Part of a small language model's weights.
Size: MLP 1280 tanh GELU, vocabulary 512.
Architecture: LayerNorm before each block, learned positions.
Training: a variant of Muon for these matrices, 1029M tokens, 3926 steps.
Each number is 500 + 25 x the weight over its row's rms, rounded and kept within 0 to 999. Layers, rows and columns count from 0. Numbers have three digits each. The size before them is the row's rms in percent of the matrix's.

# layer 10 MLP down, 256x1280, rms 0.167, rows 216-255, columns 800-959
093:497502500488456496484484501487515472486527503544477464515484487469530465499500502491488487519484484488474510502505453473482502518473474469544495506474509488461504456505517496486463452508520493518504453494499478495477489518465543503517541482550527504542463421496512484501477541518484527534456476483474503494542501526467533464441539516517498510461524520481576531466491499489539516463499509530516455518518484497514529488459514506533500485477472500459487491468573520515505533475511494
107:514521507531491487521491544496455473519543520495496495518515521463515524487534472483520502525477531468481515538499490530480529518513515530492487509496497512489543484487519481479510507474473471505521453513500494484457464515518510507520510463474547476520519477522441485498520475473480527521497439520541529472505519537472534511516514427502503468504486523498499509497514488485510513485483551527531497472485488503527491537532476517522546528519553524486513515474516499545500511527519517
102:485419474504508498461509544486533505465457504537524469525515472536493482547530463511489488510474492536503539464497502511476408524527481541493449477490485498556497473503522461468449484515489507508565476499464514506464499456499532474487498456460539486459515481470483513451502492530523514488513454494479480456480459500484481530511483519521476503511454534496509475491509474525462485553502493478488512497453485533487548484459486482525519474524458526464483501488476518504505530509556501
098:506569482516474463504470474482531477518480474521539523477497520493468484468513511502474462483500467503535516454452483522555493537510513489513503494505499461481538494480486466467538505508457527525486481536522493499539489500469498510499459512481457505489531490478445509544505504462512473496495499566470518522493489477484483495522468534482503514467485505485514521524498479505533473507495499506526453505498507486495467431511493512519507531479426485492521500492498507496513459489486487
102:502463479499474495506507469500522476493495491481571471454478489500465447497545526497502550424514484424513489457502503537512516483468488457534509504545501451481495486471481479474507505490481546480490497444488491502535435458519486506487475458528511501507481517489527506477520473476494459484449545509510480496480565478484502489498481506461477503495534472452497496488552468495495484493522485508489430474488520470525536501515520458515500494519514501488494465482495545474496494496557504
103:471531499508503504493479546500521555481498511534495471534485563478539533504477508465484536519513485469521504461499467481501521539506486554496496525545475482539516534523507506530498511504491506519484514500477525456493479487539477511538573507522464507520447525499472507467517515483501514491510513557482515493508488506480497530482466555528539550479465503492483505532525507466512522445499475540529511519508470509505506518505486484470481528485470489516434511531507533498523463521514514
100:495540441521520566516485493517469482487507480471476543475513528458521532533477532508512526492472518501503475488501502535528502476433511494484499511481503574515516522538519481477509493494490528521518512480472486473503525528505525534550460498480465527499470511483500484506500489509533476461473504470446510518513505503503503531512454472545518509507511500512537501515497513495534464515513518479485514541516543500482511518476510490466483451528501539529454513517471493542484461511478549
097:486499481504522511519497494452492510463509477485522495511511484561496463508497492437490495472477550503484510470526534476547528558566508501506502477502493519483517433539478522520500473453493542530490480466479488502486484474513525478515530538545525482495524498500496472482516510499443499512555493519497452513488514518483536480518510510489552492515495522483510500529494517480465531483459505496485496522487507503503540448484514460470470488493523493504526499498515554496526506457478511
095:487569484548508582510458503503463501509531498479513509466521494511495490471502510511462482518556508475518486477500471470477468484508545498527515503495510497515512531522506550492489477463481497450540517489525516492494474555491494526528464458529504540487486503509450472512512478481510423538528501536493533446500493477475465491514498527506464485484460467539492481513494481526501448491515514515513521488500496475502551485543503491547508507480516498501472510469484505559489523493468494
100:529478496490523490505513510516542537500491469466473466498500466492544491484510541505513570540526495509556513506478477488549494482545521466497508480533471512516491537474528501487512534492526509485512499512537535497492479469515481496524505491496483485492498502465494534470531498448519453491513507508505512511457525404518519526504547548448544514441506493496496476542447511513477477526476468472508458493532491498499540517448485522487485522492540480533474512482504469519537458498508480
101:507490472496528492514444528501500520504505498514500486502456472498459494493504525506513534519535485494510524502505518491463491489507484522506496495522457441488526495501489469530503549508454505497499505511512520497559454491503521488484498521495515471465541491489511517534518496494524478460489514501506474487498469497482510509488476507511450489477496471472500486504542493490502533520484455491504528517507465539505494486486517498490489496502534491485509519516490505474522494516476536
104:539466513506513487462522522561502476520507503487514491480549511505471509534524509467463522490515468473467528474437499538525528517479523467511505498491518494462452523506496494506504564514502469532480536532533508452475522490467544516500515450514516493502505513502543533493499536540503483500513479510492528480492521529516518501484493521550518475485507444494486559453456468506498441478453545514498496486480473514477536498516503444501512506451495458537458490521545447489476504493473489
099:493505508509487520519517485493497501489528543521471478473538472511492503450537473505533507501511530450500501498504531508493526475491506510470474500517497512510503508470454453528492471523473532562500493547496511498528523475486530485529504562494523500531460461539421514520498495531474500524476503438509466536473466513472504494471494486505458502482532433519490491519492481498502539504437504499536507511505507522479557488464508441540496487529503470541491519528516518503547512455504458
102:484472492492491467531531520510498522457469525514484475467516532484529477489494500474511496498476490501532533513539504519464505518516538520483526478490498494476489503528498486470507504507494530485505526545503506471541533466511541524493444484502514498502523514452513496503511497510512435497484482517524445503495505532534497470487495470484479548493501510515513494488500481501540480480442490487437487503542476512474576510492498473504506485514489542509510477479524494503516475487529483
103:510509517488477510474495499516506523502484461535544506500518439493515502533545498455484483530500494513500498463505522524530518524490485530477518487508491504495451490524489554490487523493477474474502476493484487526477490441528504469483506518459554553487483481550509570462467481495498488520483455502494524491473507473506548544496522536536472478502519497506556522552502539470522502474485538492469499504540499494462512507512478480515466489467515507505479499414438529483520522509491522
101:475469471482488491481494500524498526513499494506484481526502533484481486478480466485487500485477472530512471494541529549502467530522520533479513525520488490474500515531518527523499472536517535491462499519482488494525517520521513522493531501529510497535473541506524502433475502531526512492455531470515502508538521495526485551486491493508483510509435470490468515471491475520500450493512495505530485467510497478441469506530490532481497517516482513544500488472455468499489541435507494
099:450470510476532485502510498429484439506499488473545477515515521480506532510469492471529468525511509497495463509516509477470520487512471526493508474513488488506531493492464503493487550524527465552498530490489524523482496479544503516498516498518502499490533492457531523526516523541507470478511467464468530493530469513503582523507546511476480517501443548531509464509467493526492513514501481494522440503504485538535501495479495463513490483489491466512480516508487474485483432493518479
095:508532507492496482511511469512505511547555509488507534501493534532507529499479499504519513527469491468525514499496493502487510515504446522487488495530568518547505509475481552473489463519518479490487527451518528519472494487507536484505487509546501457459474556480533516540509519460508502522503521517496475471521506465511494472493488474491469496468513525501505545527462496481476523504507480534496503519525488505485461494474508506501504551490514447467540489500493474505498545556531545
106:497502501447506495504499499510496528525479483521517472493497491443536497505479507511532513525547489512505514544494503468521476548502491478480496516439485488489508494475502519455533506496490561447453460523447480532482506521556495509486468428506477462523489521496518490508502477491491507490469484545526523506505479470471485479503503533508451467485477483529561497450477541466496489479517512546461532494481504497528527467483515510445514451456471514474529503492505517507467490498495522
096:465506512518478491525502487525538493498494541510487506488523503521460527461511508511509509508530527489488479533491475496486497475493546504463489468484486541504514521514482471541501485462508479526505460511502501514541512516488514504500525487527510511494477458463524504491473527482461495512498524524523506493498527539493547528456501481455492462491523459559512506476467505506543479536502529485466516505515496495469447500476491498498499458530497528540514522479502530468451520473528483
098:510475478483509511514491490509516520476512505514483504533505508474531522492472511542497471492534483480560493490517488494524476479456449454484510501516464483510550555539544432549518505502537478441524478504527491495462557535523498507485462480500485577486484470529551498443440488482475536471519542507479476557500475436482495498488466506506486469483526495475529519509532483474516476472514508465507507529498498496470552506509509512517504485510492487472525515463569477487503483454473468
097:493501471521460469539480459518498493481482491514533476547490462536526466464467503537488487540478471559565504511520443528513462528493494507478511462452473500544486526514556492557445505476494503527528544469513511538458535470475490453520513524498470506499526443499486529508513516490497472526493508497491465520503510517531478463533496486517491495533491475489471492486521469534514520491484514492542490503488499508541463486547503514479491499548494464492534512513479521505486510501426428
110:444515506514490510521476506484506539482501480512496498497444474490500486498455524484487507536516531475541527471501486507532496512500494472459525507489471477513561472516473550486502485507515539485447474541492469468565519528502519544448578567501510514481517475519463493490459500497503481509500519503511523478529517495508518505515483514487511516465510537493510491495467521514485496466492456554488475525531479537496475521540501486493482496506501481494488498498532475504504487489500474
098:497515484496528515522452475501481482485497485507504446486516507488497510495456471568485532490477521520491485504482500463476477512526493489487501457468468471493530448493494496554475520500453527499513467498495479501499532495552472500487510510500479485475505501516484469492491515522509505470482474492518469459520503515467552504492483487480475488479504488482466518476492525508526503457497523461491481533513514537509461499502502470514488485493448504521477489454482530480480545497475495
097:467492500532527534501500494522479483548546475502505511469499552506483511509542476497487501458510523518474474451469493521537517499491485481518503492470516557500457495521507486522543511507518492509481512533531436540483486469507561509502556502468481533495485467537523549506511478530490488501514486505511550493509464467478446503509504484522483486508530509518482512526541461506467488474468516505504522484522513488453536463511505499506497531518450511482503518485480513498521489508511512
102:506473477525512517495532530470474526503476489468488512459504482476510473521524531472505506527481519555514541535518504513535509455491463497515434540540466493502510542501469533512513518498482520479545468476538488467519478502495507526479483475507480479496515469532440481482520490526506525493513533490510513481493506428490474561483487481509483453541515480533483554539490541491474460476458536510487510472515530511503530522483510495544505530511510499502497496499502491548450479496544542
100:507533520505517446524499462491473520528469507473456500482483510452515529502513470541484464512466472481524472521466485480531501486519523507520483451504510503524489497497525421530485489522502504513510488498556492515507531462541522505510498470502520450503474514487513494454513453473501463541475503485487508541522479507533512466521510486462488515526526535521440474464518508509492537492519506511508512489513490555459483494532502496476517462501542492474510518507512506528473487459516509
100:487482469455482520502489526510516515510455474506488518545478481507523516527466503501547519506558528534491486503467496482472490517500478487481494483526480470523485497536488506467466498477490549446464529458503552501547506484515510457507501529525499508475514517498466479521486511484531469513478486515519524514534506520528525483488509481488491496479572476493470506536462506496474523459452536564538485518532493538507506518495507492499497483496490511533467523516464476481476492487548467
092:498504535462479522528496521522525495488562471545486480472453509477448484494528485487494492510477476509489530501503525466495516481463496461506455520522522482515513510490510527490528521514497467514474482503458496461484491518489560520504537506506537470476484506472494532492510488507470484484520508487519502530503462452496471532487457541536453487512519516509498495495500483525504523543500494482431473509513496550509451528467535500504476514501488492478504513511501449425511503492497526
096:539526505525514495487505472526491455489494516545437491483493480509526478502488463483446511473513474489531502499470522521489520481496480509498539492491505479507528490536496555535495516504551479505450496498453470484501492503511463484513522518538485487509501500526545477483505517497491441507517472498505476478482528543505489471521522507476489562485511495475481493484493543483537477502538457542521528513498502474495493547546506466474502519455521475519523469518518496516492503483496515
103:523460497507503512551504498496449520479499501533502497489527514448502461524503492497544515506509493486517504492507498530545529538507511510492494462492528455515464496543484528503518473516532530491473538478508520490514536495509502507491519503479483504452497485487473510496489498494483502511492537517522467499471496508538482489500491561484554518516528519512501521476546442505503486487479473513496523513534493487520496469495475501481529475516528504508474493521515468514465471549487461
097:520477490484514479485490518502509516479436486535457499495513516497512482467531501533533495471527486505500519508517503494490453522473536524519533517459511451516494488501509456501473529453508503521479461482452513496510502468472499452493502575501476499505533479476526524514523520525512504534498507496467512493515476488549496501553493498495498542496492506524501463476536508507502515547478495498467496503496486548516518472517475534439494508504484504518521462500484558482545515508502473
097:519488523481563481513486474515490466492492517478530476497493511484533526499502483501533519512503506454513536512484497499476487501515504507490532491507540559504509459486525536478485521493506518509492504508520480533510522532488503519547561469501429499518534499477509497480459503499500501487484532504546473471513487508480499461507487508468521476494481500479477513498504483484511499485526508501497516494512524524493507514481513497483523480501531485508545491463522491490483453519474490
099:510528496536505522529492479488567496476485490470527532499524524497467498530485512465493504557492502524470500482496529516507486516494564514478499494513486490494473494600469508513532474514529481468529534517492470511519497471490504512471503499492470495439509506523489521490503532532539509548459520485508463497482468541477474504476470486503502457530438475498548504511530491475460525512465483509476578519519535486494509497469491493522468529463489509474511528502494530526444514501489532
097:500503496527524522532509514517474468479501510505530499494460458507490495486494518457495497525495531498509513463475481516461484517507467554515516533469534547472508520493507507490524485499516490490498484480509479488497498532505502475482530484505451518492498458486504497480516499482513483497498499504497496514491472455513514516510527494474452478464471560474492507535467489517506499497480533486496569522520517539503500506472492496493527553478504516518500513462540516488516475482460489
101:465483538476485493504522488526452524495503487495499481525472533537495471478469507460484454542508521456539531488417509429550477513526493490505491517466517472487461523453514538505517484516518538553515548501522518464487468536502505498467494507489485516465506516503514458515508495497469531529490473478510477497467510490535488500500526508464504546508515524494543496510484522509496474485514495515495465496522452528467485470495492519481488514512515492505497496517514530455508516501468542
102:482481484495477507498512472483485485447490500461474515509497501506482509488550529490495524483510509486508506480514465510512435509532525474496475532450508539536504496461458491453506498523497512552497498460494500493489495502527490516524498526562521491504519499454480483520509463536499455493510449547486523511496461493466464517479476543476486513535506498477501490481495492549510473529510516492474479525539467555488467526505462536523478528511498504490498497506492489558464494489497526
096:509523466498491521480484511471503515446474498518496498472476479501474493532478524491545525506538506483486479465512515529506486538482512483555502496537491474458544518525490514507459493534524503534550497489484525493500509555531544479483501532510515464525494490453509514488508572462502523547520523520535525506487499472488491488539499502478502530507507505500545480475453500465501510511530516518476495582515520510486516495481526513513521519492526486478457531490484490514455505511456496
097:442527476521544485502498503445510509502484498501491542500499496475516497525501496517483518507447474455515506486520489493487475497494496540464479480471453487499466478503440521471552484484511502477506504526502493491418479477538504517503484503498538489532509491501483453536516511508491526482528523499502505536531492483495474493497504513458480534477466514452481491479518491525511524536527497499455495453492474498507490445498496509485514525476498506512516556456487493518524543491525488
102:549510533515506474487510489473522448468504556529544472500480541504530516488535490525503532515525454545515514507547482476502475510507489492505524500486500516499499520537506453469509461523516488499504508488507496483485518508474558509522464496469526477502549477524503475474530506518492509507493515487513460547471540484502502464522527549457475521472542510516532542492516494480497522497513506473536514461498478454536544479527496472493500537522532482497542483497477508478515475495521505